{
  "num_hidden_layers": 19,
  "hidden_size": 128,
  "num_attention_heads": 4,
  "num_key_value_heads": 1,
  "head_dim": 32,
  "intermediate_size": 512,
  "vocab_size": 512,
  "hidden_act": "swiglu",
  "norm": "rmsnorm",
  "norm_place": "pre",
  "norm_eps": 1e-06,
  "positions": "rope",
  "rope_theta": 10000.0,
  "rope_fraction": 1.0,
  "qk_norm": false,
  "attn_scale": 0.177,
  "bias": "qkv",
  "tie_word_embeddings": true,
  "parallel_block": false,
  "init": "normal",
  "init_std_qkv": 0.0442,
  "init_std_o": 0.00717,
  "init_std_up": 0.0442,
  "init_std_down": 0.00717,
  "optimizer": "laprop",
  "learning_rate": 0.0025,
  "beta1": 0.95,
  "beta2": 0.98,
  "weight_decay": 0.29,
  "lr_head": 0.00696,
  "max_grad_norm": 0.5,
  "warmup_steps": 203,
  "schedule": "wsd",
  "decay_fraction": 0.937,
  "decay_shape": "linear",
  "final_lr_fraction": 0.0,
  "batch_tokens": 32768,
  "max_seq_len": 512,
  "doc_mask": true,
  "train_tokens": 138700000,
  "max_steps": 4233,
  "dataset": "wikipedia_en"
}
Each number is 128 + 32 x the weight over its row's rms, rounded and kept within 0 to 255. Layers, rows and columns count from 0. Numbers have three digits each. The size before them is the row's rms in percent of the matrix's.

# layer 14 attention output (transposed), 128x128, rms 0.0735, rows 4-25,36-57,68-89,100-121, columns 0-127
105:148196148104093141101103117104169072131066183139106138157138161071105177163196128113120090131133142152148143079095101130176125063162122088149152149076138169126142153105153067137113179190117155141093166114103160114134169115128107183080111067136132123119136107130109103122178096105144072134146091135167085121163118129127138147075138101092161113143138151202130116072156047135110150095092
089:147130145085183114130125100162141189011126136128094068138139178124149097090142140125122086203140163108135101078124158091107114111172084107138130160114155121146114144084125085119184114128127105175077111111101126074161125127115109120151152054138143166136158136081112120101108140128113075129175102210137088108142123117115050125150118120143140127110065146162128145099146108223097149117125
094:177133110126100104121128093096103122208106128159111157125106052139143149183166153116157149085120062137093198144131128163148124089107117117159116101106067119095164117178148123132060159174176164082118164113154147149100171150057130181114112155149123128128089098156150124167152103086114125130113142109149089144199162100118167166056134107108125150131190087154161120116128168052121165117122
110:164059153158105088120143096134169139094104112113120114061095097153113100090139133164124112126089114098127162185081183132065087207078133174105126165138119150181149089153159134145125053111082104065131114125063115129148168091136193128185131159118145114172108094143087160133134134161099126133147153118144137136126119145160162118124134200159095184116141091114107133134082091045151116143139
102:141170107055100149092093128145175108078103161120141175130121150091156128124166082138156143178112152134162080039101115115151112098145111114181122165121117131096107211097148045122113148161176136187070122152129138173133128117133132132113158126157157148127187146130092129111156114118163077122188138131154110087174121120140108115119152141129159095118148129166139097076133078200068110049126
120:083100149179096130140107147121141078192154090159107097163158101146113134128103130107130123145128101187073169201131093105176140087167118121123118114161130182078096038131117132116116145169148156061152185138118148116096120160094128157137115097098119154139133106162140118151198095141182181140041094117128126163156148184144170175097110114125116123176094131140119105135099133139187207131137
124:088141105111166163067141140165125170095153117140115151095165156146109128096092069129138127163121089109176068109186133091129145155143118123118144172130128153129090189090067076158139094083148113203132111122181147147117103080098134097103209123163170154170130091027097132115086152171160143111134116155137130121136133128171117090151149114163107098076113167109131084108118173208121114139132
103:103133129101115118175066107156144110153184078130200157103079098152117107115092188149131145084123122114094161163160135142134110186099136160087119077124104122091110115153111204145122122092131129072177105134146130151123070140148117116129120176074091157151075112155124130178143164214135151148088221150137104116136116100133162099128105154141096126146167106044185162149147177147138122149114
143:197088156174121106144112122122138114045125109106100119117141106159120089048143101152115122126095129111086153165105141126076095192128108174106177168127175186135126089111093143128176056137124071106113100127092105116111110074096163130182098151110190153145130120170100138138122081162110135182150131165141112167183101203151171102123128165148119175123080087151165125100095080097142138139137
133:141168068096199120124132119127076226123133146135155116123118126123135129128134118100107133076133107116182089104155155158106126158101137117113141117102141078180107159155115093116176099087132100160124072096170118107137137146134104153114113135149118102147084106089139139143032181132087081130170156169143102119093140021088117101134188097137098154121162124091119168154156217121072113121120
111:122167071114148104159129171069100132208071151128154149107104128116140194182149139133158154081119167135161133100106117156104116122118142139150111060140104108153155159198184150119094176078095144144144109140117125184135191149153118143131123185138081079104110146138139133132066190070109156110187182108117178113116155076102121107118154104126134164162176119123120160147148168053129099101131
142:132071129179115112145119089159185141165149047138136098109133124188067140083101124132137100130149093111109147175135197129139132171073129151078189153124140194133079080103120141143169101099116126084140132134108098093171143118143153125175131156080160162225095066155110149176163126195110140148116173132161087107135168107159154145122157131169101181127125129104123133169117148120161144163103
107:097131132144162160093099152109081148202129148166129106178158112085166126177089122093143145107118116163139136131148081091176135035171119079143115095135152119127092154099127093110096201155206130149116173108180138152137138172139131146091127087162106123070132158104137106114108131042179120083148055133145133117106177148107116172083155069107162081104101143158124103139132157158106150108121
118:148116185146078127094122102168178098088113125120084097115139138101147123101153113123129123149131095135097192145116109123156121078199108101139124189106127163122114087121088107169074128192143119084087194126126161085099142117074146145158106079129167124106122124157096107114193074119123091167138056141108065144208126149149128149079139128097111124122099123169099128052100053144137167149108
140:106133151108153165152123186081079146091122158089151163121139151113122123112095112158124144164106178073144094094151086129112120133122124179118131119169167136147130203095103160147137099116127104191142100130155114183082094066135166072129150214133092138089151168138128123071063114105142198135133143127104193152156066196127144077149110152161174081132100126110170148128130109125145070094144
130:148143089129159190099196122140134175140166106129123135093152106160095137080142083094142128126119073106169115102152152142140149210059149119130181187102126106146134181127102083141170067109130089146160071121194110105106101089102111193097166125141197141176117070103118145162101162157127109125138162180154134150113151120132168101116124138139106160125169125114148127148185180147050148138099
124:105157094141099165156112162126129071184115096132144116093144114111097149105105151169202143146126187105120128125142091102111109124159118128105149109150148189153136183161124163148130188073113068133161169123118113206168072170156124052111146130115119108101168129170092144104093174099164147090214143144086177100115101190157144069083089084096155146105149114130137133121144150135139091114088
132:162121123135077157109126107148157097063134109119115109106137132101099099108168079139132145136137103082120175112127120168099101142161140114121138204098130131127138108095129121152103055205138115124094114125146123124094127064094137113127077134124195163109167125174080109120167088148114086178142105153125094171139065245160169130109076141097142165123119130136115134074141025145090132098132
101:138097223103123132097114122180134098110167152149120171188143132123146096125112164110103117176113137148099125130137147108184142109144076149177130146153161138066100124088072117124159131162163158149113168126117174090102072142077132126121160076122132191167128106086143126129187080167167160174065087149121120118170110130119113145131111159187092059145078122146150092080142139203129182129137
136:140173123084126189107108147115088107078148185100164179116108157113167113168152105130147146130099182125160117072139077152157151085160146110194109105134104092101148195142135138153090115186138142169133112152148151179059091132137098083078105136135132145044163191139145084066103131074156146170135118118095144134115084147138109063103090123106171113148137135148115189107138101178102119106144
105:101113148135091102147096131157200091182088077152132144134107118104075151125113165170086085121139125119122141165140165074138109159084144168106158123132151231145127125095118159105161166039098151095147164149060134136197148144142144130115166142102108122184093092170095177189141123220128124093129151117141126094095154137153179139148160124140126084117143129108137065143121114092152112163116
109:142085161183104106159143150053139090191094122146128128176157114122077157144162130119095115092099143160095159152102138112134118123058122138161174144137177209133159087087145133097174142130119159115137163126092108134174168132099156176126123131132116136145143116198173161155160056116134198124082135097145135147137151195124191162095118092162165139155118122167110102157099105045149171106124
080:165163128070069124060143134125176096129101147145101108147133165089146099117172154089109143127155129139102127153159174080136135158108100115126090148068167126206092152141114101159164104147110112143127137092144169128158063164086098120108078125170116136088192188156098093096115154151170160081154125103144144126126161094071186099157116122105106090144116135081103124188187133132158113203076
068:126110151134127077093118122162168146098142122135141166099133136050123154122110135144132110137093137123100129159152180125183112098099117128149135092115141255128104189126100153144183113158124138155051138086163116114132095115065096120109107087134087128102152138158146124100090069125161150158142136114128096146088114115156150126150120076132055147181102189103116164173137128142156128215063
084:126156120093042113084111119109092079114116192107067147106080151178152078142141109149155148146160091139123103146119149139093136190097213105128127107114096048164156127176157111147109107134109102128147118127140178110111131125121106175154128131142124162110064088096096113146123158185144160041112143047141135092144168127075155126133132121135135088107139051109097092118131130076110087103115
062:155094157111147172098151158180138194170158080122192145072132104106075197046113132128144132090128105120129155091143072102155163113149152163109134164141124158071142131089116106129083163119155130125182138116131124177120113102168164108096137150095126136097122114166159164195151166125117128128131177184059159146114118102172111098130084115140060133089209110169154089133139133162117153121169
081:119147131135087096055104134167176094063122151128092139149141164110142135100128111111090107166124146150076134141113163073161149115139151095166111158113137202128088159149102107128201060153135121124068147111112133096112079113065099127130118125161128119086173142114081137097116100135161147172139150091172108145120155113058145105181140123154109094165101153107085133193137098200153122201062
069:101162091105110080164116136080115090134141159155127079140125141102146077188130150144117108127116106126173123128122182159110095139107138145114144073161143051177149092127155097080108098124107148117115165151102146108124180155146114159161139095132108142202096111087157094114188071114163124052117095105190082100142069119117146179108134154160136129139118065117147077075110104094123140028113
063:130119094175195070108107116075121204103096129145107089124113076098129126114104127121100106158100083125079121135176155114129100148119068103161174137125142176090139120097125138153131188124118149163070107141051095123172137120094117150120160102111122094158129107114150128117041124080099043135204117187098124122118096113126100121155129144115108175185102124178106134098061158126126137112181
080:073129132124170101218125067118095135111144147112147118144110137163159129200073124118092075142102192138123148118103125167114123130183171174112166092136097079152192109160117134059117141098144145063178091161123090136096175117147131132184163175119103110165071134097157161137179109116131146140103160120146164087158138117144074183053139152180154140122133115129163118130111140094083128096137
076:109119072105140129158100146129135131155152046123184121120093132073135149130127146131169139085088133082146121160125182137150111108137093199186152114148156241094101189130100140123139121148167162131059152127136114114135106135137115129158109125101140099139073119170197077111170068152155129154146166119122083097125094137157157094144151087185040144132144142136191098094129158142095125117111
077:146094111102143116069149142081037187159110141115084201109107105215125133064143104171140174117217059096124081153114085112134091128098119138093080171084134134117124122147105136173125179134141127158146110148186140146128158133128131163156103175160166107149143101116088139148074168136117133110115149112110182103170156128141130133130129138129128107099164125120131124061089160061159110163160
072:160092166092099133108153143105058133109114155106117126071164188171161165133134068117134118128140125139096092101064109118074157144174158110106068175055098121159150104127109092181099118112086068137158123175143127119058112077116141137144158176145125154164131122120078121135105107220076139131123155149082172131153140194147139081151154142118186108107133131131138148094114080095126087105145
073:050090146129123127128090118129117115168152122118070162087147128138139127131084125117088105134167141185150135146104156130095167135091194106105176067151141146170143105158165164055190110083141161098158108141116105103135158146162136139164173125098130113126056094129127162133134106132123147158096167105188124045101158092137080161056164096140117107100148095110094092145052173119105137185128
085:098179153164099065099061100063152079112110192146050154134116130115139070176126099160093094133126118160105130170126185152113076183067182078115179080095111103145103145152156117100158100144102115128086111118119147136148173132095099175104093072133104149135105114056098116122120123122180133081115094089181118134081119126115155166128151120113116149142122101130096067130119075131114112119089
082:132178144108052113079113154195194101074126138125152118115119166089136119110157195135127149144140140124126124128178130097154166118122109091152058141105140129188069122161104145146135095173131109136116120100145171131128065157112099105117100126148081157062163183206127119090114155126149165113128123083126113125133161074078149092178141105143105095168135140067111140184167129178180094160087
081:137125143077189138195133149122122172156138096141193087178129132082138128169117159087132142142073163114145165109129113142143135092224073202134094171113153135118169134100109131113101155120111159140116143157099133159104128143148158130122122166117120102178131174184168110111186107108087106178161111205098143153146074164130128114129113104103132155141119142175203161121140131125061151054162
107:064105104155140137070096109074119091174123117121108152105054090121120084113156087163168146115147134149153096212143115129149120182055134134193192063150155104118085175131149142159137153145129158148156124085181090057136173128148112222143126113125153130115081093119142097162158149133149131120081155080172108099116136113098151170112144130148125108107141107164106094116141190126087119127116
100:077148164126160082177076068085112112108133136109117121107137143098189077182060083107078041129084197142084123160118168148106108159148136155185193096118122166146124167165109113087169103123091131117099115134111061113127118098131097141135136101103087117147141125085131119082128057117123095190127117114168146089096102139159128136107189108135150154168133159167146124126091095158084124136096
072:125147115115086128085128088157220112137142097135144088166138099029127079143134175093137143126167169138139137131197133093158130095154089137121122137125160100146066165147112123127155124191187153130119113083140136154148074139120124126116067123140080146081204156170137095109196164054147129142130130106127104143096117133091152139137087120143089140146146156134152119209190125163173138165112
078:118118121154121105150146130166147107076167128130148122138125117076158122208126149153123115138064123129109155174092193143179168115127155177179150084181139174143162109114102125090180087159137131130079159111119193122147147174084123101159124099134118100121088142127200155130151056145192176139132147090129104105112143092107125128122191140191026097129074108113105102132103141099097137118089
082:129154134132104093148125110150175102051131175107128112172157190091175141192147185128093084209093218131120130104120139114175116107190108123134079140126073099160146149160094138123176109133095154154107126122099149133100097147103143088136115147112102100136202194112126124053138074092156144188148144106129147149130136098077091106103093147114157106145097138096106161143130116154185128138083
089:138097141112188140156158111122149185157098110105146128136167102128125193118067112014107090104143149118115179062124151140109147108154114168105144177107135177102169115090116112083150126095164108100195141148102083166142117118130132084107168169095123077139138154173149180153088119123113091182172121194107166124107133133205138088139121137157127164126167165125160128140137166141088184164144
080:134091109103089160124134175056129100228122085133110098179131130098151065146156113068165163063136105132194117162092192156125161137137153136148146098141194148124150138104140101114142097088138108147180161132158141112181139159133140177135105109141182131165094109159171085108176067169143155105109088128188082105115124165138158137154141100123128100102120083131143106122142146105050150098101
103:163162201107111082135077088126150148102101158109127172110151119110114138187171132090061026186128165148082100143091134124164194123147171122155132108098162184134169182134171118130175154162120141174152082153146161111115150142122146158131100163168130128130153122105092127121180129101128152155116135125146091131189201141139148152105190161122140115149144147167177129088142078129098139188105
097:100110149165126109096168070120156146093079101102165095135089179131138123109125107165153072097104187106164098117110171073081111066114103130186124107113175132125124158069135128123137097169127090111120144166050098112219176140098147135158150093127107131134131124141144115119089134093094144140175108147063087059180110150160110107118162105175124170123135178163110159151098150143104156142056
096:168145140083083118145088121169114114164167150138096168144126081102155119099128177100130152131111077089108163087181155167177137082150137224140139132149077125113109167136088108110138171158165130107164115110182153151122103087134155136135120198167123149168088098165152126163171077139129082113154131096166098089145138052121132149084134131135077111087174070142195104091126171087150111127166
112:155051120119197156114103108113103145092104144105188117090089116167133150123133105127114113104088142165149115181079110168101135184083131155167107116158109155144156131191213065113144118149093155145108124149026113134118179135123113131124178092122108118158121155088094162133101211115134178141118121149159161150101150177125135125169131193135134143174077115162114123189119141121106180104117
104:157151140124081122079082133188177109077107172077163201114109113095153145124176100147163038130083134136164083096124112144133146086105157136203106144152144162115117165113148076078139143142152113157097132132137145154163161116150137139151146179196152105162168106144092128141203107125160106145169168084134068085180163121103146168136208140127148114089140099153112137123131125156109136117090
092:073148140120083173173107149132099113165148061171080059121172104091088099097132127081133178209127149100088141127113130094147087153223097120069127147121108117139054134105096135131131113096125115087119091097198136119098064154157144113125102144090141140135097107117103106107176119167119069107124122108116153198133104165111147167108099085132107135131115048106113132091104124119138129087158
116:109149122158124186074206155130127115115093083156113133086110148131128159090156115145166126138094066096136100095148187087122066114147120119118135178150137152117116120125096096157107102096150108086095157125100123116107175096059167127077193072112189136151110063063050156146107144185114174080162107087147127101110119143175111134165132108105144112084119190127091130133096130144168131092108
110:118160100098133152175095180164135101136162141128142160134127096120118114152149182170171218126121105105140180117160081147143080140120105117072124111148094079117122100115110143129088111069134129128117177042205123114112053092163101111077096135068080150128105120127123078167137122186173091115102166152172086128079058124100157096124100112125145110151127128067139165154155120135152108110153
108:146118116176180135156145140120076134113143080121143135125147107153164132083102126163130116147070146142135168156129142130111141185099105146135127114133254131136110137099098165120187069116122105172066049101044107127115099125122153115134103122111173137098076161156130114127059108156077115146141138166132150185166130150123161114158143097132132131133028146157138039121149128133150136157137
095:144149014096131153165051138162105152106139163134146121161127163157131127135153117172148127087123104131129107134131123131100125136147096141098159123136130114130144095152126063119168146151153087117157134128127114142121090136166117124143067122139121093157125126194131156173090151149163118117168169201147071109074130079103153032145214074102115134165176141108089155164171187098094137102166
095:120132082150131120143117147114134143155114150110098100143126174162112182175142092113103107086153121108134116109113129142137159081208154161140138113144113183158125106185143095125142199153126119152196119141075173166097193138158099177205099156159100139157143114159178172116069134089148177116141124102115137092156168100103084102140163137127055178185168104150163142142148197078151121156157
135:145190145145134163150150129125147156197131119132109093106128144131078167128149174127181193231177177120148145197104133126157138131137117119048151157096136141130125128089191124138138063096119140143129134107121093051128084151145161071109125122086115161151160127097075084079111141129167177142123132164115072122128176177139123120133099142108113131159121170138114167167170101190169093115139
118:136092178147099129122067085146119153128094106118131114134101090055137098089110141072127143108110113143113124116129102120119064025152132146137124119120130122131090159084090110103127148137171054047140154152189092133183180152128163163122104130144129096127102136159101171140150112078140124085146063095111100074103099168119136141065154098151150136101151071162115184095087137095087159082133
112:119134225138105104048124095164151115120124125099122121111118116060138150087111133083088097106123125117109157118144141103141164116161146129180113168099134162148067159129037163128111130175127121116170101157157184125156136142127142164167167156146146098100129139126111096123160085121081074152151089116106138077193151053144099175093173152132096102096116096159127087097034131151139132160102
106:072076162114152087144207171023060205118086097130127126109147166130119115112100135138083134188180126101140101128122113099079046099111089142072146111117174107172166163143125124173124108088127128141108139088134121086066148127125164126136120177122106176105113118096130150087112117099131192124118115113156141151190129179138140121113091131145150129121114162100193165106149108093148105124120
103:138148083153111213134189172152143118182142144144154117145139159182118128101163153172177124198127099127154168104143166137181144179094145141100132201164123051113146121138149112107146108104128138115144137104145107067109077107123164110117171101128169106142152089181114122102175126159150134125173191144144107161061157141110184130122105182113117112092172149149095131136225163131143123102105
121:100205142189121183141209123136146122164109116145087081122108172162092112125153163150178170193167159095186139117103137097133104102173126131058124167138140119152114106129107139168130116083135085105124177098115133082151095152147137109109121085077116125135147102136114118084079121121176183089188103120059100107115102181100114131112092112134104182138167134181087178136169152133158091119089
102:114107126149123157113125131123145141108105113151169149109163111112123117197151110155155125147168144178142153136105119162115133168074151069134103142135135097091153112105204151118110064134147201171099109119150103059105108139083116119075098116138146145070179114082089115120169142129111105178113144140127109199075112211143196159135046130137169134126099194109105117094171105163077151109103
097:147121214110096134117145140156137103128125118115156150138134122061156075086111158137147133119064104074124146075155160133161109099109126187186125163173180122143123127076024158122149127147118102110076156125144163152145101115113181100120134147094121115183058111139172109161153084192113082119152141094116166101127075081124112118114198103166086099089100090107124094099104123120139148169108
103:171111137131094136085117145121131097080111157112150197114153099153166113169165079131124064096099121162112129073136117160158135131066200085208126128163097141117178121154133149119091150128115182151152160155158152164120132110117077148074130178157158152061130084124210134130161120132133085170133160092157194149105118098140110095100133104119189147095139137078077152133128101170096158161096
124:161136134090178126172073132121138152101112143098116153117114110082110169169131137131098081142142144167141111192117061135129141151118126128128127089146147165131149138107174101095154126118101162213110142114118143096104150167119106129084139113124091137186117157119065162165105168133188195126063123162135069149108170174117200086146174124092170087195059144152146162175185099112114149141128
114:130116158118087113220138138058104176180135109138144110115180157103093109140122134107088123189137186137116131166095139096113129131126112120121142129095170128138160187075202150105201106132096142187112072116123132122129120178126182107147097138164123146140137157153137141041138107108138189118077156123083099185136191166129193102096125102137095136143130121163139163092168104079130113131170
083:172140124105070052093084139136126162101099170136109114183096168108132124091121163135055089189165119116117122168228166111137168147099105114100122146101179116211125138151125097125155111164103092146119083152160135109152090106121144141111056149166122117132160144173139116137151145141150132114153118128176103090138160077065169111180163155120102095134161152148150173159190144161157101165111
069:142105167141125098085127086158176155141129097155157115105156128115120098137076128115147122126133194151106128139172161085102117098103151089152146096103165239166102152138140109148141167144099207119104133121176110129196121157144122162107125113136105138154144158169168103117130146121189204124109180146122124115121142127169105087128151065164055145207154142128091139169142168202130135167082
082:137136111119086081118073155131110062116116199101030145145091145137135096127133118200127130166151076118117131142142171126106138169083124145108120143153066055158137091128118132152084121154204110182134103115134208146140114129125117152184108111133130205178084086133154138122129108162113127042112116061140121087108114111069156159146112135114120108130112119126130084092113155092138111121172
083:124138121124123205128175132127151135168179077184174128080163086103117174160168153096108095112144070123146154094123113127157138093141205120117131137136118185081126153112144128178143129121122111072198161106102094130066156080128126125090139141113104142102116141148065142159113198177138143112162140210073144138132129168165119113089130071138131125102162065084118153190138107091115145151097
081:174122118126055062035089117156175139065150149119117155128123124116156125081080111156084114126146157173116124161147156087093139147112137088191119147153133184140104146147149094083165096147137128144112079171111130145148092107140129154127112140147134122134183144141126163177139109125154150132128167102168116134105135131070126053189208186177085112158137140145123105195131133215129145140127
075:138153145090131119180126114087099099110098164088104068155112177137146058150121132140111162106087140075141108124057184153129103188178108190142109112134101044152155154121125104096127074142136125128121112162104183138120129142155133126212175155155110146172127130065149100081129122107134124113135110095156159134190110100132130122125057136123140142159118103113185167057083086080133119074121
071:159141119135154135100144095039155149107105170146076100131117116125167122135086120096139103111114124121114091132093162145074110151168109137173113122141163140132180136123170099089137188119084151165118097142025060100225177139159099159124154131129124160128146146081108144156069113070093100098171138140127176135147120157064073099132116163125129151163181120185128118109104120097128129102183
083:083207119130187171210142135138129145140150155134127174106107080132191123179152140160145163113077144139153132115104095159121105139108136156129156089137070077114174098168131131092065127086159168102155145108118122158109140144127079054121167133113102112103059102084158107110104118111142100077143143111145083123087123118147140160064097143104204159129124165102125088116118164047093095116134
093:143146140113156136137136101118129119174186058131190097094129106118168101196115147082143136077083144122111126140107160122180096120150127153206156115109166214149096166141103110133131149134140159138138171142151122106115135138119130135151116155156134093106059155118195038081124106137154147133111176141181101104143154120164137095106170005158103154157147120122146129112124166139099126175089
089:093141052091133138093135197125104130150127121151128213140126090165112147135200119185133131154178049118141135147149085141147078135105128132085107183148093160064136060131092096117115160146141163168089149141128106140125132158100141176112066090147155146145137100165112154121103083190119103126107157147136110139096142118131137187123179114091136102115117132134068054092153167110172102088170
082:129130083106108149129127155176133130156140101139076106081190196134110215112134065150109112137148069122141117114103142115131147124214143145066092200111088141120100114092083100143103113110120109154139117153137159117061128104090137173173125101121151165183114107142091143143109093222107148115131120149091141133128165176139154170167192115094090096104091148136122105120144060147166134099166
085:046161124117126155136120167157165161147123129145073128085108117176097113182167155151129136232148154150125148167067089127125150115092174099056165086103122137210162110146151167092140090110142140149174135103115129117088172180132096107149125102096122137160073091104130110103131154089141144147157144129137110088147138171127100142077104115090155115150147100098080146093133216071110107125144
101:121116177135118083109105106091139117094103162103082122183110142092131061141093115212110105104137124122124142153110168161090092158087112147117151144150072049150132115116130101087135109150148128173057122108123164101177170146153168176146127074118160187175141138104113142130168073100143123087098091089144123122120105114091163182139153192117107117129126133173134079074125072154146123040149
100:153111167145075050087082113136166118127121155122121091184103184115123108087082199131047128148121143129097143137151179093150173133125126107138085113105131124192050145143094153162149151142149106132137075141147178137142061138125135147167115151152106144103166156158133144096148141122131166127125130074122129088147157100070095118185136140167052114177133086118169134155096135172167108200116
103:125142177161140195158119127108142154171116111129172072124137104136130186159140141042155140141121140129137132140133055118161194073205110140116086110097223154129120146109118139151076159101094135085188164125147095098117172145105131129068138145127109075125082131132124084123147130103093125160106085167104116164174162152148124146108140076090125117106154150155148204151180155096086149149106
120:108089117142134147112180138080115086184146137125133149116081090145142094159155090171194106156147136144120117202135115141160081200027100142171164125164143090147154099144141107133109152144125175179117168093128107069148152166146119164132104078126173096180147108136182083091161112133139124143117140121176133132075115127094174144102148146120144151147144153132081100096224170148124131073133
125:086168144115145113170154099124175151170151144121124084113083141166160112183070091158154121124119200103135101160076151177106071164129093186150170156108089108166131117190123072095131117119098141151114136094115117086153139157155126109146137063100139105173146114097157095060115101079151140137132133116140116079112102150116148154133168160109104193184170189178130129102158119188122102056119
084:118108138166115108072131089122164161110125132167149091166093044075130102169153206104125139151154130109151136168213131126123107091041081124149125139128159105146125111105134132129148104179148121122143147114130068091135122100125128094077090129166089113072215106152160120123158141075142118160116152130138099138081111166088170103120120141191122165141164180133130161203160169136169134097105
100:188112190151133145140110108151118106085147155104140128107150132084175068161104127133141156075082149132116123136105191092125139137130136150191168071184137144171134134149122119114153110133134161133103131150133237164161112175127107085166133172134122125136082149094213127132125090133157149115132158072131121103111137066151115060094152103187075125135101099095110103097098168107071132190097
096:182141138137116039108081089122122132050104209121136120179073126121136151130132196166079127190102155134137082143167127148134127148091087155177082133129083070095161099155127138126117105113091144121133109139095122139139106127148133085123132162123114116125175116157184142126102062097104129154127145091136126132088112069083110066149129210130158137136106194108130158179100111141194128095108
095:099162116116152166166154136118160211126135064146117150099138088066179184153128113071082084087147127126165159086115131123116161089189159139104165128137170166131170152118136128064167099121138108106164140129120109130081152095126138083052145174086137089079084156121068151157095161139132088127189120193106089133134154157134160104118160116127174108092165091131145140153148142081094146178124
094:132108166139124158125108161109091130159081039101142063118170145094125066150139090062160136103165123133140139131103128101150158103211086123131142120120221162166153149096099141123116087126151108121145177151179168139120141145105136166143116146135174075162086111106175099108168125160140143149108079162125108155147146121174147094131152050110132097097109107128119184080162174131047161139115
# layer 14 attention value, 32x128, rms 0.0744, rows 5-25, columns 0-127
074:144123156118150101150095094100103188158095144163141129102145200127073095111118138142118039125171100069040132128129137148151158115118122032121140195111129168126143105177110099139168139077134100129161114118124155037028139184120134131123097109099128147134117109117165133118161144118076113110152124140098146108145123090100133065111062108132146108125112136097134155093161122142111164107080
087:177141142173101105103169149114135121117125142135096104143115075090133069133141122091137112063110113130110109193163092139054152152093047073141129115073145166160060144100096156154065091161147104057073159111092147137125126129072103137143139154147173076146093140098113130157114090120182129115106134124142155182079070147141129137157128174128120127116117122168129167127133178067164114109189
093:116134102154069104155124130173159123144101118143076095137129157100143130146143100149139171119147047094167243153087129113123096164201095125050139129166180132131132055043166133106139116113112095100163105191150125108184105178129126057133159130150193116133086085113156129100157116136144097104128153120148127074115166130146113159124113097127114167132134149111139118162092085151128111163116
088:162130130111112129104128108111117124147085169113161155128155168130128121128187100164076061118146101134076114141130105189193181138151114123158180150083126161153086128091056125140137096191113097152101130155136116174059130098108154046107167139076132185111094090179186129136138065138151155156146115158107137158092097162147103123103183169119141144139126046107161134127146123160126075092118
086:122085160112131113155155129122137095118170116118119141129091088141101135150071115112140195164119101205125085157077191126102113137086165143135173140138126095116115214148159098131064129146166159083145086108090194138160083170090134184109208113152132095125133158125068128116108174124139168165165134137116120086112153144161195136103141163090131119154166099150132138106164198116137177127179
101:113105128048167141142132116119079120111178165140136201150086123136119077124164147108087112090129181018135109137086075138076125155085104145162120149098087131153225124149145076141161090146105105153108107123134145135118165115174168074137161073134178122122149105133101139085129128139155108103116172103119105121162087109046109179135124090170125177136148146106156114151128140096114126078132
094:083138117068134195156086161146132103134165140158146108099131113127161105106126100084181112091089108143141134137146113154140114164154114178126124066134165136076129135098191104077088181073128123183047077165117101101220094173111092138098085125138147092156148122133112131127058173124085132114104097105100132184097168086121166113135065106110149127098142162145150114124171147127135085159166
108:167129119147120090125118101196109114149145163115125094141114187079081095134137122092143084095100140122087141175081140134157136121104126135063182120137160108134127140137118114115088188125159103148147122107125108106212091172147157206152140098169181102139120050140050167162171117140119101145139110106160093083073099121122171132099124094103168117129093073143102137063143121171142164162064
095:086179085130128144155123166155101155095086143178127145125122146145166133083117113071116108106077129047129112075125137169148118148104062134130149162120147176157153091141119121144128167124102144113092085129143082057070142088134094188197080143136106135145083091126164112168104093102128088133112134071118111170143095113132101181113124153150132108158060204115181078188151120108155113105155
084:072152078102127085109134189042126161112128154119116114145178141158090130107165123113096199198133161136101129105145136144147107120114103099105127171167148159185079071114117199130132114127093124093118182142116117158117121169116114069210203160160168164127123125069121067081140100090156114105102142081112140167177126168149115159156109142158133091139111129101152140190129116096146135133130
116:091129144148121154120126145141156129141109136210106135092056137119138107132137076110119129162140161157143120194157140150142119163147177129095143192143172123087121104140140098102145147027127153171155101132057155053154101077124155180134122125099133025147157128085078143118107173115102138070165104105106129130088101106103103168140134112147121196184144143105135160127146139100099110178092
097:178143139136166132192146123099117155117102108147123111156124044112121099151109098123142170125156064120036057186091168127134131131102129091193163102120087110165112172131116124159116113153166108134111162095144194114062156141106130144108151167096085144118109184168148187092104131108129117091110142152164140128114109064152106113150140172129143132158126116174146133167117183049128134075179
101:182099166164082054138135112132144095151121108044096138158103131158101110146129166138232082150115146125149129169134146130108160143136117129092140156109111152111092172107084131135123105146170086132136169105067172128089164083092118112135160137128110186120182150182125132172140066117093136170148071131170162083118067182137133102114130168121105087137120085135130199076104121125105124142180
113:122109105052142144127118148144111105136187088128145117108168126098114149112158159101109166152138165122147076143061106120124109021162173096113123107151118089148154137187197079107109153115103114180119164114163159159151079096138155096132066107124165167126158169100081134152165083123167113154137127081123120122197158166113071138113108054127125158120118084134096082120124125164094149090078
120:142128114208154154113108124171093137170092175162115141119134141102137118153196098159148121073098154099134080153081120145093151110073105129138154178087114175108174137168127135077118122140145162144122129112155114050192161104121133163126085122074100057134066096096149112132124146131150133087100134130102093162146066057050166174105135083161138153167120092137124116136172126102138164097096
126:137107138109175142125126132048098130158119112153142138119122141069078143130151108182169152192107157092027062156082170135206105131096181113069148118117126170120158153178137111083120132080117111171119150112101150170158134180121156147123137136114113086127126152106099111087048217126140112081112148133156138151155116106082129136123100086151158160128171083128163143125152148109083150122110
099:156111136145122131123131101180178107110101141099125084112138164122121088124122129187159096111101035085129158136085138182168150073107164188121141121148150113091173130091166117074134138131100126105120161085108107115172102095120216128069072130121089080141122174151151114149172050113155137141154116163127115143130128128113090073076134097120097136125162023128133156084078097150133119140119
089:162111193132129100107084168142102094130195133120132118116130104112105113175119173088153137073112128167113167134126109152122157117109112104186173129098116179067127216098062116180099124123180092141120110115120170099122111131140091116104156113114109171108141041211088168153134189130069130132155117167130107135130141130197160076146109120103150175126119138147093141088144164173106165084112
107:174106114045144129130163160109129102111117154118159125141143088122109146113138153138129117100125077098153148135087110154163156074135063134184099111113103136144133151086092131114101164144117124157100151137096088194144128081143098075075162171110080150118161141163185084182140123135133130202138060204137174155209127149164152032149133111125138118119141107089125115110128086184128102100107
111:099152134136083139170086128092122136160191113173148146126145149094128133116134128146107127178138108166186206118144117126188108162176140217153137069173155114155117081112150123091162144055124123180151064177112098146152109117131143144137114130153135129125153043115169151064129133130192140103153175102142097128106167176132039139120161153091141131134137148132129133200135108140080105129133
104:115138146203126053112087114113152139143106097149116100129112142075125162124135112132114166215141135239097149139064124118114126067108221122192164174139166098150116162157124145133117140093140157115152144151150136126127085102110181199132178108137098081135113110099110159123166138121216162127157137097139096104090162140164092141135143116120139154136113081133077107115147134149105180117116